config.toml
n_layer = 16
vocab_size = 2048
init_std_qkv = 0.0537
init_std_down = 0.00949
optimizer = "ademamix"
lr_head = 0.00645
batch_tokens = 32768
Each number is 128 + 24 x the weight over the matrix's rms, rounded and kept within 0 to 255. Layers, rows and columns count from 0.

# layer 3 MLP up, 512x128, rms 0.0685, rows 70-96, columns 0-127
[[ 89 135 133 126 128 102 115 101 137 119 110  81 136 151  80 149 134 119  91 118 115  96 106 122 117 111 195 149 140  89  97  96 168  71 111 106 103 147 114  85 114 127 125 157 136 113 122 138 130 114 115 192 169 123 137 128 102 168 119 142 113 114  95 146 155 142 150 111 135 163 113  86 167 125 128 129 126 107 151 126 144 133 153 146 145 104 139 169 131 180 150 128 114 124 141 117 142 141 103 111 105 117 155 101 138 146 151 103 196 120 151 167 103  96 122 137  78 145 107 122 122 110 130 131 161 123 130 132]
 [116 117 176 106 147 113 135  91 125 147 141 142 132 133 118 129 163 140 112 157 133 135 115 115 112 161 118 110 152 159 130  93 112 107  77 183 119 136 131 146 125 153 203 161  97 118 132 165 108 129 130 154  62 113  85  46 124 181 166 127 183 109 172 152 128  88 105 120 141 155 170 114 184 117 174 123 198 136 118 136 131 129 185 117 130 104 127 145 104 154  78 130  94 116 108  95  98  79 157 115 115  96  95 127 179  83 178  78 144 109 103 137 140 122 114 143 113 123 146  76 150 104 110 147 127  76 132 128]
 [131  85 131 138 112 179  88 138 163 128 149 134 178 133 143 185 138 118 149 109  96 109  95 124  87 126 166 129 138 163 104 107 128 170 136 127 106 109  94 104 113  97 228 104 122 126  95 181 126 141 123 155 133 192 114  51 107 103 131  99  93 110 129 150 122 129 132 168  83  99 167 104 153 138 141 100 136 129 100 130  96 123 170 101 201 131 154 146  85 172 133  87  90 105 189  71 143  94 143 137 125 113  92  81 160  67 181  89 195 185 138 171 104 152  91 134 154 101 142  58 151 134 131 163 134 143 138 140]
 [130 145  74 126 162 133  96 117 129 107 114 143 134 127 122 130 167  96 110 107 127 111 128 120 110 120 142 129 140 150 107 120 109 143 128 157 144 144 110  94 110  86 147 133 136 141  95 131 131 109 110 116 119 134  90  89 111 117 125 107 172 150  99 134 112 111 136 103 158 110 149 124 151 134 180 121 129 106 127 125 118 106 135 160 157 105 123 156 134 180 136  94 140 154 109 107 146 120 133 126 103  95 158 129 139  84 172 124 126 156 131 140 130 130 114  95 123 140 167 141 142 119  93 162 167 122 130 110]
 [145 118 135 121  72 161 136 153 134 132 127 148 135 130 125 149 117 109 137 111 118 116 123 106 112 146 113 141  94 144 131 112 122 168 117 118 133 124 150 142 117 111 126 190 131 124 111 142 132 125 126 137 134 124  87 104 152 156 137 153 167 108 133 138 108 106 156 119 138 116 120 117 143 103 101 103 160 118 129 112 135  96 147 186 136 120  93 159 127 142 111 142 158 148  87  72  89 144 131 122  88 103 136 134 105 149 140  92 100 159 109  92 109 168  97 103 103 154 153 121 124 103  91 121 127 134 143 104]
 [129 157 118 132 140 109 154 121 120 107 118 144  99 160 151  93 105 155 114 121 120 147 131 130 136 125 137 142 125 138 150  99 107 132 115 109 127 136 156 144 118 114 143  96 153 122 123 154 132 112  92 107 155 159 113 118 158 112 169  87 123  74 130 158 124 128 164 152 115 137 147 125 140 125 126 111 137 145 118 176 100 119 163 121 142 143 128 145 128 123 121 104 159 137  85 110 143  97 111 121 130 121 150 149 127 134 155 162 116 143 123 135 120  95  94 134  96 149 162 126 107 146 117 109 119 111 114  98]
 [134 135 131 130 118 118 147 114 136 115 129 117 165 124 104 115 123 111 119 117 137 111 120 123 101 119 130 152 160 132 165 128 124 117  95 114 152 136 127 113 133 126 167 136 115 117 103 159 118 106 149 131 125 146 109  97 127 105 148 137 134  85 124 132 114 119 157 127 132 133 155 127 147 141 135 104 171 111 152 147  96 120 118 114 163 123 128 163  90 154 138 123 109 104 118 127 137 129 148 122 117 135 114 126 153 136 162 126 146 127 133 153 156 115 120 116 101 134 155  78 151 109 139 124 143 129 140 144]
 [178 144 142 110  69 115 132 169 162 139 127 147 133 121 120  98 116 127 172 135 155  84 121 139 127  88 125 123 122 168 130  99 132 123 109 145  88 103 137 127  94 120 139 130 123 107 118 133 104 111 112 142 127 161 119 161 112 127 118 107 107 136  96 148  89 127  93  93 102 122  86  96 131 138 163 119 126 131 146 171 111 132 175 141 161 123 120 145 126 140 141 116 106  80 119 126 141 127 148 127 110 138 102 134 166 107 129 131 160 130 118 149 123 141 115 117 109 153 118 112 144 104 125 151 110 129 115 157]
 [108 143  82 106 141 130 121 171 105  96 145 129 175 118  75 135 127 101 127 135 139 110 151 128 156 139 122 141 110 118 155 100 136 145 107 137 150 159  92 124 128 116 156 140 154 121 122 124 136 139 161 149 135 127 128  97 118 123 155 176 130 119 131 122 152  97 109 153 100 102 135 173 155 151 141 132 158 146 134 145 119 157 101 130 119 167 159 163  78 117 156 157  95 152 100 136 154  83 135 133  79 137 100 109 157 108 125 147 135 138 132 147  76 161 110 117 127 136 156 143 109  96 129 128 122 139 142 120]
 [113 119 104  90  98 148 162 142 171 112 115  92 122 100 139 138 128 156 143 105 153 205 112 127 125 147 125 121 120 128 176 117 105 117 140  96 120 109 128 124 117  94 126 158 137 115 100 125 122 111 125 139 162 129 139 116 145 112 124 101 100 100 152 113 139 123 158  86 132  95 126  81 138 118 117 129  99 146 126 141 137 106 129 127 150 160 133 159 107 160 157 159 125 110 119 168 132 187 117 106  84 139 150 151 145 157 117 121 151 115 171 172 108 155 122 128 115 123 153 120 119 109 176  80 135 108 123 128]
 [ 96  91 181 137 108 128 106 133 124 110 166 140 135 132 103 186 117 177  90 142 135 120 105 120 134 131 124 112 144 123 109 148 113 131 126 120 130 104 106 170  97 143 127  81 142 106 161 132 141  97 113 111 138 157 135 114 173 120 144 118 131 138 117 158 144 122 105 106 126 133 149 126 178 112 165  88 149 113 118 120 114 142 120 137 142  76 106 143 125 100 113 114 113 119 135 148 141 110 181 117  87 135 126  91 145 129 177 108 167 142 138 133 135 107 105 159 142 120 149 117 153 130 113 140 112 109 133 129]
 [118 140 148 123 102 140 159 134 110 105 134  90 168  96 128 151 114 134 106 123 129 113 117 117 107 124 148 160 138  70 131 154 100 155  99 105 147 134  86 112 143 145 133 153 113 153 117 142 147 141 161 118 146 116 118 116 122 144 124 148 143  99 120 154 140 133 124 146 109 156 155 113 117  94 121  84 203 139 104 102 122  96 135 192 126 161 109 178 107 139 114 143  78 118 142  95 146 105 154 127 130 106  77 129 162 110 168 149 196 160 146 153 107 158 100 125 133 131 131 104  97 107 110 108 115 184 154 192]
 [125 116 144 110  78  81 127 114 134 159 132 136 130 172 131 105 117 106 135  91 151 116  48 130 125 133 145 182 166 111 144 100 151 127 130 168 120 140 133 133 111  93 156 142 125  93  86 157 135 120  91 121 130 140 120  97 156  97 148 103 131 125 128 156 158 139 140 119 144 159  85  57 158 136 122 122 147  80 119  89 104 114 123 143 180 100 144 106 115 160 135 138 125 107 137  91 153 167 121 116 122 123 120 118 115 163 163 105 113 115 105 207 105  98 116 120  94 111 163 139 131 112 210 133 135 121 125 128]
 [119 116 171 106 143 127 162 123  87 149 169 127 114 156 110 153 145 115  58 116 107 141 123  88 127 105 167 147 179 153 158 106 123  99 100 125 142 207 150  89 149 140 144 125 119 139 109 134 175 140 145 107  76 104 130 129 136 114 144  95 161 167 139  91 141 171 130  95 149 158 155 108 139 133 169  93 140 112 127 126  89  89 119  90 125 114 100 196 145 118 131 144 116 111 156 100 176 134 108 157 117 125 105 109 146 118 150 139 149 139 109 164 108  67 110  95  92 166 117  90 175 112 123 127 110 122 121 148]
 [135 124 125 131 167 114 127 167 138 154 157  92 185 141 147 124 114  92 119  91 112 132 144 110 134 149 104 143 125 137 118 109 106 122  94 118 176 156 105  89  83 148 157 125 112  99 120 113 102 135 139 126 114 140 112 137 142  95 136 126 129 154 133 115 134 106 146 126 129  97 136 121 148 145 131 100 133 159 146 108 125 115 134 116 120 141 150 151 127 105 155 159  89 102 153 150 162 115 149 117 130 169 115 146  82 113 101 100 107 109  86 149 111 141 147 108 123 134 145  93 132 113 168 133 104 105 127 135]
 [125 130 103  86 115 152 128 147 135 139 117 139 133 143 120 116  97 134 127 142 131  81 120  79 137 125 124 135 145 147 144 126 109  78 127 148 122 115 150 103 152 146 148 158 116 143 132 151 172  98 117 121 128 116 105 104 141 136 139 135 132 125 128 118 135 112 135 172 147 120 104 122 163 136 158 118 120 111 146 157 119  77 130 128 143  73 123 149 139 139 125 110 109 137 136 108 108 123 126 100 171 101 155 143 141 112 144 112 194 197 133 149 127 111  97 142  86 131 128 129 114 140 118 131 154  87  98 122]
 [143 132 101 108 156 148  61  88 114 170 142 122 104 138 111 117 139 128 121  54 175 112 111 125 111 179 127 137 114  76 120  63 135 153 128 150 152 143 110 161 153 156 144 123 107  90 124 154 115 117 138 144 105 131  89 130 150 136 147 164 144 141 129 175 119 110 146  83 161 130 127 122 119 138 122  94  90 108 108  99 110  96 152 123 121 110 150 147 133 124 148 138 130 123 124 121 165 143 138 148 135 127 133 166 165 138 188 138 120 118 119 143 126 112 142  82  99 107 146 129 151 111 133 122 141 129 138 149]
 [126 138 118 139  93  87 153 166 148 141  83 134 117 129 124 147 111 156 142  95 147 134 131 121 131 119  98 105 131  83 178 115 140 127 115 151 178 122  63 134 113 156 126 131 125 107 134 136 113 131 145 169 122 167  94 122 119 125 148 168  95  99 150 115  90 123 118 152 139 127 152 111 163 116 143  76 110 132 168 109 125 140 145 141 118 148 104 108 117 112 118 166 149 131  92 154 123 160 175 123 119 124 115 160 154 118 157 108 140 135 148 161 178  77  94 129  91 129 143 140 109 162 128 132 181 158 129 159]
 [159 146 139 159 125 130 155 112 126 127 131  98 133 154  87 157 119 139  87  87 153 128 123 142 129 115 151 169 122 130 107 101 108 126  71 162 128 166  94 123 120 140 146 128 102 109 114 167 105 142 119 136 139 123 113  69  94 140 140 136 135 152 114 163 195  73 173  76 119 156 194 142 144 130 155  92 137 154 117  95 127 106 144 130 160 132 120 107 141 104 155 117 136 140 121  95 139  85 171 133 152  63 130 131 179 119 130 106 164 148 145 168 139 136  97 140 109 119  90  98 116 165 167 130 138 147 123 101]
 [134 151 157 124 114 107 125 134 153 135 147  98 141 150 149 112 147 127 182 130 133 161 127 135  87 127 123 136 159 166 143 111 130 156 121 160 120 112 118  65  92 127 154 128 119 160 104 120 119  95 146 142 113 179 155 126  97 118  88 193 134 123 115 152 133 164 135 123 134 108 147 145 111 127  99  94 150 109 164 165 111 141 125 125 102 112 123 139  28 122 126 112  53 127 134  88 151  97 130 158 134 140 114 165 139 140 148 146  96 117 119 114 153 155 150 134 116 157  91  85 143  93 151 138 121  71 127 122]
 [123 125 120 112 152 152 110 116 137 128 177  90 189 164 145 128 101 141 141 136 173 137 123 107 164 117 134 162 160 102 135 130 144 129 140 125 148 148 133 134 149 125 132 137  70 144 158 125 101  87  89 134 104 134 108 118 118 108 104 171 104 120 142 105 150 137 117 118 132 141 159 151 180 150  94 107 179 125 134  94 119 127 123 137 145  89 113 170 135 163 117 142 118 116  93 138  85  93 138 107 100 108 112 128 149 142 135 119 122 151 175 141 129 120  93  68 140 136 154  75 118 124 119  91 122 139 163 174]
 [101 146 145 122 116 114  94 121 152 135 101 104 119 144 142 159 147 118  95  84 174 114 135 116  93 152 160 136 142  71 166 123 136 143  94 177 179 134 133 152 115 163 154 164  85 114 124 138 116  46  75 167 118 121  76 134 128 111 118 116 183 154 108 143 144  98 132 111 173 127 130 114 136 132 159 116 116 151 125  79  76 121 161 128  95 115 113 112 148 140 141 123 146  65 148 109 142 141 139 149  95 151 124 138 129 152 145 123 148 128 114 142 190 101 114 115 102  79 155  96 109 109 121 110 115 120 184 125]
 [133 133 139 132 116 182 115  97 129 126 143 156 155 133 115 139 151 118 140  87 131 126 107 127 126 161 132 172 145 104 117  99 114  76  74 128 147 121 116 152 139 151 154 132 129 108 129 170 152 107 122 168 138 122 111 129 110 103 126 127 114 116 153 123 131 127 111 129 130 127 142  97  86 168 124 110 132  96 150  75 144 149 129 125 124 146 104 131 127 111 184 144 106 173 112 106 125 139 160 154  93 148  72 144 141 194 145 146 132  98 142 126 132 119 173 150 114 135 168 139 136 135 145 118 145 134 102 104]
 [149 138 114 144 110 139 138 107 138 147 164  82 138 102  95 140 108 115 139 129 143 162 123 181 118 103  94 147 134 105 114 125 126 118 138 137 119 137 158 100 168  95 151 118 145 145 132 145 148 118 126 130 120 161 152  38 150 117 152 146 128 112 126 118 156 118 174 142 114 108 130 153 105 146  93 103 146 132 128 141 130 113 122 142 131 152 122 139  70 137 153 132  69 122 118  93 130  94 111 146  86 106 129 149 136 117 149 125 143 166 141 121 101 168 120 119 152 128 161 135 171  92 184 122 107 148 129 136]
 [ 94 146 133 131 108 132 165  72 108 125 113 107 126 104 104 122 123 116 114  93 148 164 102 160 135 137 150 162 187 108  89  79 129  74 146 123 144 203 121 115 148 155 144 195 130 131  95 145 155 140 139 160  89 115 123 113 117 103 119 145 183  80 156 185  80  72 161 111 128 108 119 107 144 107 161  70 177 125 111 108 100 114 142 163 127  95 105 123 123 169 165  92 111 107 115  78 190 100 149 159 142 121  81 141 140 159 147 157 171 130 136 123 133  88 102 125  75 110 174 110 133 134 158 129 150 147 131 145]
 [133  94 192 112  89 143 135 121 113 116 168 158 141 155 123 110 103 128  98 108 143 114 119 106 134 122 133 130 153 125 131 154 133 112 133 140 142 167 101 102 134 137 153 118  80 108 122 114 132  82 191 124 119 122 117 106 114 106 127 133 100 129 145 107 125 176 124  70 105 115 157 115 157 152 137 125 119 107 133 100 113 155 127 108 190  70 116 143 141 163 141 154 126 122 122 119 154 100 156 127 132 106  95 112 141 153 183 152 144 146 150 138 104 117 124 117 108 149 170 101 142 115 101 123 169 153  95 132]
 [146 116 143  93 160 178 101  68 121  94 163 147 144 126  97  66 149 106 104 106 148 103 131  72 134 129 153 160 156 108 122  77 111 109  76 174 103 107 115 102 131 148 146  92 105 100 127 171 136 117 135 137  96 127 119 138 107 127 132 129 102  98 146 144 111 146 162 122 201 141 146  89 109 140 151 106 133  74 148  90  96 104 142 118 146 100 135 105 156 148 186 124  93 114 147 130 126 124 123 124 116  69 136 126 143 208 135 132 122 139 127 148 122 118 143 107 129 161 170 127 144 136 167 139 163 108 123 113]]
# layer 3 MLP down (transposed), 512x128, rms 0.0444, rows 70-96, columns 0-127
[[155 124 122 164 131 130 134 128 122 113 166 145 137  94 154 113 151 144 138 122 157 117 150 114 118 146 104 128 130 132 181 168 117 136 129 149 170 108 154 148 126 127 153  87  76 147 120 114 152 117 118  97 109  86  93 118 172 108 144 108 106 144 167 124  95 122 107 110 154 108 141 147  86 109 136 114 157 169  82  94 133 115 118  92 130 132 137 125  58  92 110 128 109  85 102 168 131 120 144 125 156 146 105 161 115  92 139 145 107 147  94 120 135 162 130 101 137 130 164 111 165 124 126 117 108 154 110 146]
 [119 121  97 103 124  99  76 158 129 137 140 168 125 150  97 132 152 108 128  66 167 167 159 156 111 118 131 127 148 115 183 165 166 137 167 112 177 167 109  94 137 125 119 195  95 132 113 110 137  92 176  62 117 108  84 120 101 140 121 141 140 122 132 134 122 159 141 177 124 155 115 108 150 151 140 108 115 137 149 100 122 134 171 152 114 132 126 127 111 125 105 100 138  98 165 133 152  93 170 132 119 144 125 117 108 147  95 169 109 139 112 145 147 111 108 155 131 111 124 106  80 168 108 117 105  79 131 161]
 [ 96 142 113  95  78 152  73 199 108 138 103 135 109 109 128  97  45  90  78 162  90 131 187 172 124 163 117 102 183 130 121 154  96 116 163 125 124 180 104  96 104 104 176 134 129 127 168 129 144 145 137 133  78 132  53 102 104 109 126 170 129  90 169  99 170 163 123 115 137 121 145 139 100  88 119 131 108  83 161 102 157 119 150  26 145 106 115 131 118 165 105 125 144 129  91 135 171 142 142 141  84 128  37 104 140 160 206 129 110 157 133  96  73 113 139 161 148 116 212 138  97 120 208 167 166 143 198 110]
 [169 125 169 119 118 124 170 124 123 151 152 128 133 133 139 126  88 156 140 149 139 151 119 141 102 139 101 113 133 126 158 126 153 128 100 130 108 137 135 144 114 155  93 136  98  86 144 119 142 135 146 118 115 109 163 165 154 134 118 137  95 118 127 109 130 150 145 128 110 131 145 131 124 113  69 126 132  91 167 140 139 161 126  94 126 170 137  91 119 109 117 136 126  75 159 121 120 125  97 132 140 135 102 137 118 186 111 139 124 122 129  89 128 114 122 135 129 109 104  93 130 142 139  88 111 118 128 133]
 [ 98 136 116 134 174  96 143 111 100 118 141 124 115 122 130 100 140 166 111 138 157 129 144 133 146 124 150 107 147 111 128 144 140 111 136 147 110 134 137 119 141 154 103  73 113 129 163 119 105 116 124 108 100 133 168 142 101 120 112  93  48 129 133 114 133 193 108 131 120 139 163 102 112 142 158 155  97 118 143 126 141 148 130  57 128 125 160 119 137 106 127 143  94  98 158 145 143 137 150 130 144 139 122 155 118 148 113 151 136 117 145 147 158  81 133 172 131 108  88 129 115 141 148 129 132 115 115 142]
 [135 115 147 121 118 138 106 132 116 129 132 125 149  93 125 154 132 109 142 138 128 118 140 140  79 151 109 147 143 116 120 147 157 115 136 132 124 119 113 111 131 142 117 158 122 127 133 108 120 136 146 140 115 104 150 136  98 145  84 170 118 152 128  99 109 137 104 123 137 113 107 105 110 140 134 114 103 111 141 102 159 132 109 136 107 132 143 123  85 122 147 156 108 148 167 141 138 135 132 117 128 127 115 114 130 135 104 126 127 116 113 114 123 131 164 124 144 111 116 129 150 100 155 132 141 128 154 154]
 [135 136 145 111 117 124 140 131 128 130 141 122 175 133  86 111 108  96 128 106 151 119 111 129  21 129 125 186 165 121 162 104 128 128  92 120 153 109 121 115 135 126 185 158 105  99  77 171 118 105 140 137 125 149  76  77 127  74 157 143 143  83 143 126 104 121 147  97 134 136 158 121 154 139 128 103 188 110 149 174  91  99 149 129 178 116 131 159  52 160 141 140 123 101 132  87 152 110 159 125 108 140 107 112 163 137 177 134 148 125 110 193 134 148 112  92  82 144 171  55 179 115 151 138 156 112 133 126]
 [ 91 122  92 155 167 116 131 136 106 111 133 121 123 108 104 147 117 109  90 130  91 131 117 123  86 139 122 155 146 102 134 153 126 138 138 126 174 174 103 128 165 100 143  92 133 145 133 127 133 143 144  82 117 117 132  95 139 129 146 139 129 120 148 117 133 107 125 152 147 138 139 142 104 145  74 121 121 145 151 103 126 126 106 113 113 132 164 118 143 119 128 149 154 160 142 127 129 118 112 126 154 126 138 134  85 145 145 127 100 125 147 134 144 120 138 152 121 106 127 126 127 122 128 135 132 151 136  92]
 [166  95 170 143 146 164 164  97 166 129 111 123  95 108 174 147 131 139 130 110  89 147 109 115 102 135 135 113 118 156  93  94 142  91 147 127 110  92 139 161 162 147 109 102 117 174 140 150 145 119  94 112 139 137 137 170 142 101  97  92 117 144 118 130 110 170 143  79 174 181 103 108 132 126 182 128 114 125 108 113 131 101 115 103 150  99 105  92 138  96 105  91 164 119 152 142 104 154 134 123 137 154 156 134 103 149 126 117  74 122 108 136 153 109 144 145 120 147  77 151 142 152 114 139 135 124 129 119]
 [117 145 132 148 156 134  94  92  60 140 127 163 108 169 112  96 134 110 127 154  90  56 126 149 123 114 131 109 164 147  89 163 128 138 131 167 148 153 111 154 138 154 144  79 120 151 167 127 126 120 126 140 115 117 156 146  97 139 146 164 131 166 106 115 119 119 119 138 123 154 146 175 129 135 147 114 138 132 120  95 116 140 151 141 121 116  92  94  97  76 116 111 153 169 140 125  98 111 170 163 132 101  85 117 120  92 146 144  88 140 109  61 146 132 101 136 147 131 103 176 129 124  95 183 103 145 147 131]
 [173 137  70 120 117 110 146 153 116 140  85 116 123 152 133  71 110 105 131 105 121 137 145 128 121 127 133 130 114 133 138 129 140 128 137 162 121 173 137  99 144 103 142 182 138 124 104 111 130 154 173 136 138 108 135 121  90 154 119 102 102 117 133 117 121 131 148 139 147 115 100 122  84 129  92 139 104 136 120 143 126 122 126 113 110 162 164 121 137 132 138 126 129 150 106 110 107 152  97 158 157 136 141 149  94 114 119 137 127 139 132 104 146 140 157 117 118 130 134 148  88 134 146 122 128 167 125 113]
 [166 115 109 145 119 105 164 119 166 137 148 138 110 162 153 138 100 140 119 171 143 104 124 100  95 108 117  96 148 180 122 135 132 100 140 151 120 118 138 177 141 122 128 131 121 133 124 113  94 129 112 120 135 142 166 144 139 143 130 139 106 145 125 115 127 115 133 131 142 112 125 120 144 144 120 135  68 128 153 144 145 133 125  84 149 114 143  77 110 148 110 161 121 129 107 142 106 129  85 149 135 112  99 156 125 133 103 117 103 121 157 119 134 153 167 149 104 111 142 110 148  93 183 140 135 104 106  98]
 [105 146 106 120 127 121 153 178  93 137 153 103 134 129 128 128 113 113 114 122 102 133 186 102 105 152 128 126 122 141 140 149 156 153  74 133 129 133 126 118 119 167  91 133  72 116 122 114 101 116 141 157 111 104  91 109 143 148  98 118 135 122 116 137 121 144 151 113 139 108 155 159 131  84 140  95 142 151 140 187 109 107 145 113 143  92 136 167 100 151 116 125 144 108 146 155 149  94 140 140 123 141 123  84 125 166 125 128 148 104 132 159 145 160 112  93 117 156 124  87 153 134  99 123 145 101 156 129]
 [187 103 104 110 117 134 122 107 121 148 107 129 110 133 146  89 136 131 174 181 128 173 125 156  93 127 119 123 144  99 102 118 104 152 148 139  72  61  88 141 123 137 143 163 110 121 140 106  92 104 108 150 145 143 131 119 141 114 130 128 128 137 137 134 121 122 133 157 128 122  84 147 109 132  96 155 131 159  76 131 145 159 173 172 163  97 110  92 154 157 126 127 121 168 111 118  92 128 163 143 135 134 129 141 131 133 137 106 110  96 105  75 144 152 116 127 151 127 147 138 147 134 143 129 140 142 122  79]
 [120 137 106 108  74 122 139 104 144  98 110 148  62 119 110 138 141 163 109 139 115 122 100 153  70  81 140 105 118 113 142 124 158 145 150 141  81  95 152 174 171  88 126 135 133 169 117 120 145 102 134 134 126 110 172  95 119 174  99 147 118  99 115 122 129 165 107 130 130 134 133 135 121  97 159 188 115  71 107 141 131 147 123 112 154 133  97  89 177 154 108  92 114 169 107  87  72 152 124 168 149  94 146 122 169 154 155 172 162 145 178 107 169 114  95 143 136 140 124 170 122 129  93 132 152 166 128  99]
 [132 166 136 170 119 146 139  99 129 120 140 119 111 100 127 148 172 139 138  83 152 145 134 144  62 138 122 162 120 118 119 138 132 180 147 117 118 125 121 108  97 125 116  93 140  85 112  94  80 136 109 125 111 136 127 155 140 144 127 124 137 128 121 148 132 158 114  88 132 128 158 141  97 106 111 141 132 118 103  96 135 179 122 141 115 151 142 104  96 116  94 138 141 133 134 137 142 121 132 163 106 169 115 103 112 120 141 160  68  63 147 131 146 157 139  99 152 133 141 135 154 122 135 128 115 158 140 167]
 [145  95 130 119  88 121 155 146 117 109 118 140 104 156 132 154 139 155 112 154 112 130 104 146  98 113 123 125 164 172 145 140 108 129 115 133 153 149 130 111 141 125 121 130 140 150 109 126 131 118 154 108 147  96 182 114 122 132 121  92 134 129  94 112 131  95 125 131 126 173 135 109 132  94  83 148 120 141 176 145 143 135 136 137 153 104 132 130 161 161  96 125 123 134  97  91 122 127 108 137 125 111 121  96  84 151 116 137 126 163 175 157 141 108 125 158 114 160 112 117 101 135 129 124 155  88 133 111]
 [111 117 126 140 170 152  81 119 105  98 172 111 154 133 112 108 110  91 115 159 119 110 100 158 111 140 143 151  99 180  94 144 134 106 151 124  67 150 180 102 149 120 141 117 139 135 127 142 118 144 135 109 158 110 135 104 137 113 112  99 171 153  81 121 172 112 138 105 135 118 111 158  83 132 119 141 145 140 136 149 135 130 130 132 135 135 120 137 127 164 136 101  96 116 148 100 145 123 117 109 147 110 164 108 121 144  85 129 121 134 110 118 101 163 176 145 166 123 129 115  81 126 124 138  96 145 128 117]
 [133 127 145  89 137 156 105 101 147 148 103 124 121 136 163 110 150  96 169 149 115 120 133 134  78 146 125 138 129 134 148 128 112 108 164 125 125 144 172 111 105 129 147 160 121 119 126 128 133  86 104 163 149 126 153 148 155 109 151 124 152  92 125  72  84 184  53 136 130 104 105 116 139 140 116 158 106 121 127 147 134 146 133 128 118 111 139 156 123 192 108 123 120 148 146 101 131 151 122 118 103 182 111 127 124 131 143 127 103 133 103  90 119 116 133 105 146 145 149 129 134  98 119 147  80 103 134 146]
 [127 112 108 103 154 152 165 127 105 105 102 177 125 141  90 127 103 132 118 145 128 129  95 137  70 111 127 169  91 116 118 155 101 112 170 112 137 149 148 146 129 135 140 102 117 115 151 147 146 141 110  73 165 127 100 123 143 162 161 114 111 146 115 139 136 115  99 140  96 127  85 111 163 123 119 140 122 183  92  97 117 110  92 138 161 121 128 100 148 116 106 141 135 147 124 138 100 147 127  88 145 117 106 116 140 108 137 143 141 134 136 112  93 129 126 150 167  84 149 172 133 140 139 137 155 166 157 127]
 [131 148 136 124 112 133 154  85 105 128 116 144  78 100 104 135 124 115 137 130 105 142 143 145 125 143 128  99 123 157 116 144 140 117 130 125  75  97  99 173 121 145 110 123 199 152 141 124 160 107 178 109 115 132 143 145 159 151 139 109 124 165 109 130 126 102 130 147 134  87  99 106 113 103 143 137 109 153 105 120 123 152 114 110 115 156 124  85 126  88 133 128 101 152 139 124 172 148 149 165 139 148 119 114 121 111 122 171 137 109 106  98 103 137 158 141 130 133 126 152 119  90 123 174 119 127 119  89]
 [143  96 142  99 120 134 129 145 135 107 112 121 102 103 124 123 111 162 101  83  81  73 127  94 157 107 100 146 167 220 109 113 151 136 112  92  94 126  75 124 150 110 121 125 161 108 160 116 162 187 172 120 150  97 173 116 141 141 157 152 127  77 131  99 103 120  96 114 129 140 144 114 159  88 105 110 135 144 159 128 157 137 125 132 115 109 162 141 154 172  79 112  94 186  80 126 142 123 147 135 170 116 147  92 157 121 119 143 121 120 159 162  81 128 117 148 147 173  97 150 135 138 142  76 182 174  69 106]
 [138 112 138 108 128  55 162 137 111 143 150 112  90 135 157 108 106 150 107 171 130 117 142 128 141  77 151 104 102 197 126 119 133 160 151 134 112 140 175 131 136 148 101 137 129 150 112 105 126 188 142  88 124 106 146 137 158 144 137 152 132 131 112 139 128 105 159 163 119 122 111 156 169 122 115 145 158 161 118 180 126  87 130 142 120 117 162 124 132 149  75 122 148 107 132 146 136 102  83  99 149 103 166 101 107  70  96  87 137 161 149 141 107 138 100 113 131 124 102 111 129 146 129 116  93 128 157 138]
 [109 146 134 115 130 129 127 135 141 130  94 149 144 118 142 144 122 145 127 102  98 116 110  78  90 140 136  94 118 139 134  98 122 153 135 137 107  98 126 162 128 150 142 117 106 108 129 127 125 131 137 161 153 128 102 179 160 141 109 133  96 138 125 143 127  97  65 107 131 191 110 112 135 140 171 105 103 138 138 148 127 153 126 130 115 136 137 110 148 132 106 132 170 107 147 134 146 147 122  96 146 195 111 122 124 126 105 140  97  94 143 164 143 111 133 108  87 124  98 127  97 153 101 160 126 128 128 108]
 [140 165 150 105 149  94  86 152 143 141 147  95 137  68 147 140 154 113 129 169 159  93 158 176 179  90 163 122 149 109 129 104 117 143 124 131  95  98 132 180  99 119 142 102 125 140  88 119 131 131 110 109  99 111 150 140 107 131  99  94 105 140 117  87 164 206 104 160 101 105 130 121 106 173  71 109 114 114 200 118 169 112 198 166 157 121 147 122 143 136 120 130  88 133 112  94 105 121 137 130 133 123 148 153 110 159 122 151 122 169  96 139 126 130 153  83 148 125 142 108 127 142 169 105 117  61 138 119]
 [104 181  98 124 118  96 116 125 131 145 133 142 112 138 126 150 119 142 143 163 102 163 135 121 213 133 130 111  96 152 100 136 128 145 132 152 123 147 116 173 144 148 163 109 110 112 134  90 154 132 121 152 126 140 150 118 170 147 115 136  78 141 122 130 147  75  92 160 148 110 116 116  99 123 128 131 114 146  48 138 130 107 150 118  91 162 137  98 204 124 125 112 138 133 138 118 139 182 105 145 133 145 159 111 107 108 118 110 137 114 115 109 144 155 105 115  96 114 120 130 111 112 132 127 114 118 143  94]
 [137 117 131 137  85 103 167 152 120 165  88 129  84 169 155 182 113 133 149 125 124 154 143 146  95 104 105 111  86 162 133 159 111 155 115 109 189 101 149 178 153 129 149 159 135 163 100 120 137 135 137 110 116  96 130 149 165 124 120  59 111 150 134 101 116 125 104 146 143 119  79 159 150  96 109 125 110 176 156 138 155 138 100 149  74 142  90 152  76 130  95 128 141 112  76 110 135 125 122 137 146 200 131 154  83 107 121 110 118 112 139 111 173 132 123 116  86  88 141 118 133 159 118  80  88 118 140 152]]